From a checkpoint of a small transformer trained on Wikipedia: MLP 384 GELU, LayerNorm before each block.
Each number is 200 + 40 x the weight over the matrix's rms, rounded and kept within 0 to 999. Layers, rows and columns count from 0.

# layer 2 MLP down (transposed), 384x64, rms 0.114, rows 126-151, columns 0-63
153,174,156,145,256,160,273,156,227,223,230,165,154,142,229,198,146,209,234,220,169,200,246,202,183,189,166,188,207,248,235,213,275,229,225,233,183,186,217,213,216,325,189,191,230,218,191,193,190,229,227,222,194,109,168,263,171,155,263,207,134,160,199,186
151,275,213,246,229,264,165,184,211,171,213,185,62,136,195,188,170,213,163,204,149,240,222,155,243,172,249,114,228,236,242,216,192,236,181,215,195,215,311,247,216,173,221,260,165,148,158,259,135,166,232,254,158,141,293,161,204,232,189,216,188,250,252,158
240,241,272,157,269,222,190,146,115,176,163,224,164,174,228,179,226,217,201,187,179,197,186,264,177,221,174,203,217,173,197,160,258,244,223,216,197,180,239,247,173,242,190,228,95,199,86,204,199,224,204,235,164,247,201,200,212,272,220,271,151,235,136,227
178,196,200,225,182,244,211,215,134,170,255,166,206,139,209,260,230,237,170,170,258,216,221,241,301,226,212,193,190,194,180,205,178,223,173,171,236,203,220,147,225,277,213,256,192,240,172,194,183,190,217,207,256,241,235,154,95,239,155,185,181,170,241,202
180,288,185,171,189,216,193,178,155,182,256,147,231,243,240,147,265,247,222,158,217,188,181,270,249,245,136,209,213,174,280,272,220,196,174,211,165,216,217,286,132,210,191,145,207,177,178,236,245,252,206,193,220,268,212,201,161,270,167,168,211,244,210,194
241,176,282,173,181,219,191,188,217,237,199,223,240,203,254,154,179,94,213,246,224,92,250,180,248,193,226,240,201,226,141,134,141,273,155,228,153,113,223,204,204,226,178,221,220,175,261,156,172,201,163,142,97,173,191,164,237,187,130,197,259,201,212,89
170,156,283,115,225,225,251,162,195,223,127,180,207,194,154,197,159,135,199,199,224,205,246,252,177,195,194,201,169,193,206,148,173,198,185,236,173,163,201,145,250,239,143,161,154,275,203,197,224,219,215,219,155,206,189,177,208,229,200,233,215,215,205,188
173,172,133,198,182,223,199,227,139,229,238,196,159,115,193,217,168,228,280,184,191,256,157,217,187,126,261,204,215,194,243,168,175,204,238,221,207,196,183,250,233,181,192,299,325,197,209,249,156,204,191,223,225,222,202,204,158,208,206,258,191,213,255,263
142,170,251,125,194,279,179,224,207,168,231,202,109,160,185,195,145,198,260,180,211,203,243,152,267,158,240,196,343,270,110,251,205,200,113,180,178,159,336,192,225,276,202,292,233,188,159,203,163,195,132,236,176,184,223,168,80,224,219,210,162,171,285,191
194,126,155,188,144,196,230,261,180,283,172,125,182,168,165,80,131,169,234,257,94,76,203,174,270,173,224,240,188,154,231,211,177,237,213,172,153,228,246,216,204,113,247,203,214,294,207,211,101,228,176,266,216,337,188,81,207,102,228,275,248,200,148,203
187,208,215,218,184,191,152,193,182,219,242,186,249,215,217,175,227,128,205,238,148,159,151,152,201,232,213,178,185,140,192,270,241,253,250,208,220,200,171,207,197,150,221,172,208,250,208,199,232,172,211,227,264,152,165,181,217,243,155,180,216,202,212,163
183,157,192,183,272,201,186,136,182,246,152,148,166,162,179,189,189,204,227,105,135,208,247,214,203,199,182,158,229,257,187,213,122,188,167,164,197,196,158,176,196,199,157,155,217,229,236,215,153,187,197,190,175,188,160,206,164,204,177,247,180,201,263,210
256,166,180,140,146,152,118,180,175,214,207,171,165,191,168,203,268,149,168,158,213,151,183,232,164,246,119,237,158,190,226,261,185,141,281,190,155,170,125,204,281,169,149,238,205,224,249,207,204,169,148,225,285,192,144,145,207,224,189,156,195,170,171,141
251,197,272,291,160,157,198,269,119,182,170,223,178,194,252,218,218,199,213,298,234,259,174,151,165,212,224,217,154,226,223,187,279,267,192,196,207,238,206,222,173,170,218,170,162,155,177,181,243,222,177,166,187,117,200,177,183,188,235,224,244,149,290,179
134,154,184,164,197,231,133,167,278,182,178,177,213,145,250,143,221,168,159,164,186,123,168,232,233,164,286,240,184,213,194,221,220,223,162,145,212,256,231,240,218,203,141,245,196,239,193,279,155,212,239,200,298,215,160,163,186,209,180,202,301,212,261,155
188,203,156,206,223,116,276,194,183,219,195,282,256,225,122,158,186,207,333,116,191,251,300,329,118,291,161,179,151,226,209,266,208,216,263,150,229,131,118,203,167,163,230,211,174,150,118,220,170,199,176,180,158,228,184,189,169,181,45,156,162,142,191,221
246,183,217,181,191,228,212,223,193,162,217,187,186,176,249,189,242,221,227,246,246,166,167,144,206,174,205,192,192,206,244,224,189,143,168,154,110,221,179,121,185,215,155,284,169,172,196,207,199,152,237,195,168,175,191,138,219,223,183,171,136,192,203,225
182,239,120,200,220,238,221,222,171,215,176,278,173,237,232,190,141,198,210,121,195,238,151,258,135,192,151,218,215,189,235,276,189,253,129,188,224,199,183,211,237,155,234,191,184,208,189,204,150,119,166,228,218,135,169,191,122,199,196,179,209,174,208,175
155,179,246,204,185,226,184,206,215,180,145,210,235,210,180,265,180,212,227,226,224,179,171,189,188,259,255,233,251,151,189,232,181,226,169,196,236,178,165,223,165,210,221,255,181,191,207,255,256,286,172,123,224,205,167,156,191,194,134,160,267,213,149,240
177,212,258,210,198,302,201,208,251,193,196,124,244,152,239,144,215,193,119,191,202,203,275,120,210,251,218,159,249,206,137,227,165,262,223,129,165,226,210,186,206,194,220,160,171,227,279,233,233,215,144,166,213,196,162,195,242,238,225,122,165,153,117,184
248,169,248,241,209,220,293,203,240,205,174,166,199,116,172,207,222,148,183,172,155,188,259,236,229,194,228,218,248,212,173,199,182,201,209,255,167,193,221,216,213,226,192,179,107,186,195,166,188,252,141,167,164,185,223,242,256,273,253,254,131,267,270,151
212,148,182,245,250,116,188,140,106,170,184,251,168,245,195,155,180,166,151,191,262,191,216,156,239,167,139,199,192,267,199,187,300,178,293,175,251,192,135,142,200,224,289,244,144,209,187,245,193,254,138,158,192,233,216,165,271,224,227,171,188,227,193,238
163,167,250,196,135,214,222,141,217,201,276,195,108,209,271,154,88,155,196,224,220,175,254,266,295,206,222,211,248,203,163,212,226,219,244,198,135,188,183,227,206,265,154,172,215,192,234,242,143,167,213,144,159,239,262,198,149,198,199,126,222,179,125,248
160,181,125,151,229,207,178,187,210,208,261,144,197,249,193,165,234,194,233,110,201,173,212,139,180,170,189,199,188,241,264,198,240,204,202,207,185,273,248,194,224,265,245,182,218,237,222,186,189,153,227,255,211,206,132,271,191,141,252,234,171,177,239,208
218,151,202,200,222,162,199,160,218,294,192,183,197,178,260,154,165,186,210,190,248,170,270,183,246,156,223,202,170,203,234,167,186,161,247,182,189,208,162,202,188,249,164,235,199,224,224,175,212,210,197,215,199,257,200,215,204,182,244,201,199,157,273,219
230,205,228,94,224,218,173,163,235,211,256,176,197,148,154,219,182,179,198,220,173,207,133,224,166,235,172,206,232,210,108,156,238,196,191,203,257,122,269,195,139,180,133,196,147,169,204,187,245,148,254,192,191,182,209,207,201,267,219,226,172,172,134,247
# layer 2 MLP up, 384x64, rms 0.114, rows 127-151, columns 0-63
223,218,166,251,131,199,191,227,261,225,179,247,242,211,182,189,178,186,216,122,239,176,147,157,136,268,181,231,188,242,174,228,231,207,210,199,194,151,219,192,153,213,179,139,161,231,204,226,89,178,107,187,241,263,128,234,177,205,264,158,205,132,169,197
152,234,208,173,244,249,172,134,231,211,139,139,257,190,185,229,200,233,226,204,186,213,227,246,217,178,239,144,133,218,183,139,165,228,306,230,247,236,240,278,282,160,265,209,200,185,125,223,195,184,202,196,194,236,204,202,235,211,226,251,165,258,178,213
240,202,174,115,189,177,194,250,202,242,172,241,196,207,159,124,149,166,255,189,201,141,196,142,157,203,179,240,230,292,246,198,205,228,190,243,171,224,233,247,170,138,211,145,214,196,186,203,172,199,193,250,172,171,179,174,240,207,318,239,182,279,177,196
149,157,209,216,190,188,151,205,214,190,111,186,194,134,183,220,125,166,187,148,156,195,222,165,72,217,219,176,187,218,102,143,178,205,255,191,189,178,181,136,282,217,227,224,163,205,186,182,189,113,203,225,175,183,206,229,238,137,236,186,192,192,194,157
107,126,124,227,189,170,201,197,41,160,193,154,217,213,163,252,215,298,179,156,245,244,334,227,150,254,141,167,175,149,228,207,149,96,129,236,194,214,185,151,232,205,208,136,187,243,126,164,197,273,151,207,79,252,193,142,163,280,208,167,188,144,192,261
164,169,205,184,180,191,175,199,175,235,220,184,214,192,231,208,211,225,234,223,169,216,147,200,276,226,197,192,216,200,142,216,189,154,210,204,157,243,217,246,208,217,142,190,253,193,204,230,200,234,152,167,222,138,192,214,167,169,171,248,173,222,202,210
281,230,193,208,188,246,195,192,225,201,152,181,194,264,168,154,217,139,143,181,194,171,235,227,172,211,250,122,168,219,209,180,214,196,154,207,190,208,221,147,210,274,212,118,154,201,241,207,158,207,159,199,151,208,206,134,292,208,173,263,222,179,168,215
214,261,142,263,96,161,178,151,184,227,251,245,251,217,240,140,258,115,207,320,300,225,217,114,225,163,182,239,198,189,197,178,253,212,52,138,230,197,191,218,253,212,245,173,57,236,193,229,142,259,169,346,215,154,215,226,158,209,157,202,155,150,200,187
208,178,263,176,216,189,136,257,224,195,178,175,212,237,268,212,242,95,276,223,280,189,161,246,222,244,241,194,195,163,260,196,276,270,152,161,128,223,251,80,253,241,281,180,172,230,147,170,254,301,258,131,145,193,253,258,93,206,190,235,153,327,120,234
209,150,168,250,199,171,211,166,134,200,168,204,185,204,158,174,180,234,223,152,150,164,253,144,126,145,175,245,163,208,184,170,173,253,286,211,185,135,199,148,191,243,194,226,213,225,175,151,157,201,205,182,211,279,229,162,224,273,163,141,223,202,265,219
151,208,180,168,249,233,212,139,171,188,219,152,201,229,203,187,229,170,149,186,203,231,147,228,229,250,188,224,177,221,144,206,175,209,201,209,170,261,200,112,245,217,187,221,146,202,159,179,203,162,183,194,217,185,221,228,168,169,178,196,184,167,232,185
310,198,179,173,180,179,239,121,219,220,225,218,176,169,262,251,241,240,199,204,217,157,162,139,200,252,205,235,202,173,222,124,169,202,204,231,258,98,222,254,201,198,149,206,205,191,187,206,184,145,190,192,294,208,229,214,160,194,293,318,123,243,203,167
207,201,153,218,169,187,193,204,209,238,143,239,239,204,156,217,197,245,177,277,164,168,172,200,144,215,183,176,201,150,165,123,212,176,141,227,158,202,240,193,206,202,171,190,242,218,230,259,233,231,195,151,195,139,169,230,125,121,270,278,153,193,253,172
271,240,218,190,248,213,244,139,264,175,201,264,206,284,205,143,258,213,202,244,198,135,171,149,233,197,241,222,164,235,238,185,191,223,198,186,290,174,281,267,194,162,175,280,124,182,241,331,245,194,140,180,151,209,247,178,160,285,111,204,186,206,303,234
159,103,226,236,207,212,213,200,183,313,164,255,216,203,190,131,163,134,221,243,133,160,171,230,227,153,184,195,228,216,181,107,160,203,201,189,208,193,215,78,173,312,205,305,148,176,175,98,149,192,230,182,202,216,179,232,170,188,215,143,161,152,191,233
253,125,197,242,175,246,218,238,207,179,195,218,246,236,182,264,195,241,193,192,148,169,266,184,187,264,186,190,151,177,162,240,156,228,251,193,202,182,213,146,186,207,186,250,224,224,187,214,165,165,196,155,183,226,186,216,242,158,286,180,251,275,131,197
203,179,270,182,189,156,170,214,170,227,264,87,192,149,201,198,232,167,296,221,176,180,245,220,228,254,217,196,228,210,224,196,224,169,265,232,197,224,184,222,223,214,215,213,158,199,230,207,263,284,249,213,218,338,268,293,166,260,122,123,212,216,232,233
179,263,237,225,268,204,197,156,219,203,242,177,235,146,254,202,187,155,177,171,152,220,220,237,171,202,123,199,158,212,174,159,176,186,285,215,189,244,189,181,206,220,259,229,204,192,238,171,146,163,209,306,226,192,275,293,211,278,246,99,224,226,249,228
149,220,168,195,210,156,192,146,213,123,118,254,183,237,173,156,160,161,209,194,218,84,240,190,121,267,193,173,144,209,134,190,144,184,166,257,160,259,195,172,117,232,188,174,211,225,265,144,178,168,169,229,192,195,165,233,184,178,137,222,159,143,163,120
176,219,190,176,153,203,207,203,213,207,241,182,214,186,169,226,237,262,229,137,202,217,295,193,199,228,158,192,146,197,234,221,174,206,119,162,178,133,250,206,204,262,258,280,274,205,184,215,201,232,160,234,264,162,310,200,219,267,259,213,211,233,175,208
186,217,195,178,211,239,158,198,195,265,147,155,244,184,229,211,254,211,173,177,99,134,190,210,195,240,236,172,176,132,183,192,130,201,182,219,204,149,222,206,190,175,180,187,210,202,186,180,220,172,197,215,164,139,182,178,115,172,170,242,223,228,167,166
186,206,241,214,191,186,212,228,248,182,163,332,212,272,162,227,196,222,199,231,197,264,264,227,194,260,242,234,183,145,216,193,168,195,238,209,173,228,213,225,152,165,152,208,201,180,265,170,174,228,244,239,240,165,223,230,204,212,207,225,180,265,120,199
191,200,212,195,155,152,188,159,207,185,258,201,216,155,126,225,195,213,221,206,236,209,238,238,207,250,234,229,190,251,244,219,281,210,189,169,188,190,247,173,237,259,215,184,209,274,167,252,182,253,223,165,285,205,219,320,142,171,186,258,165,205,194,251
182,172,204,259,191,177,222,119,196,162,216,180,222,215,241,222,235,208,178,248,157,182,172,200,190,195,170,195,219,238,181,198,231,250,166,176,175,187,231,202,194,261,127,202,210,222,161,271,186,228,218,239,187,181,213,122,137,227,148,184,219,172,188,235
200,209,234,219,97,154,204,292,171,256,195,259,220,185,148,171,179,151,193,190,162,240,249,171,182,189,147,194,210,210,220,210,217,202,186,187,206,168,186,283,242,227,252,186,232,154,143,224,159,267,246,263,205,214,204,254,210,115,195,179,197,123,232,201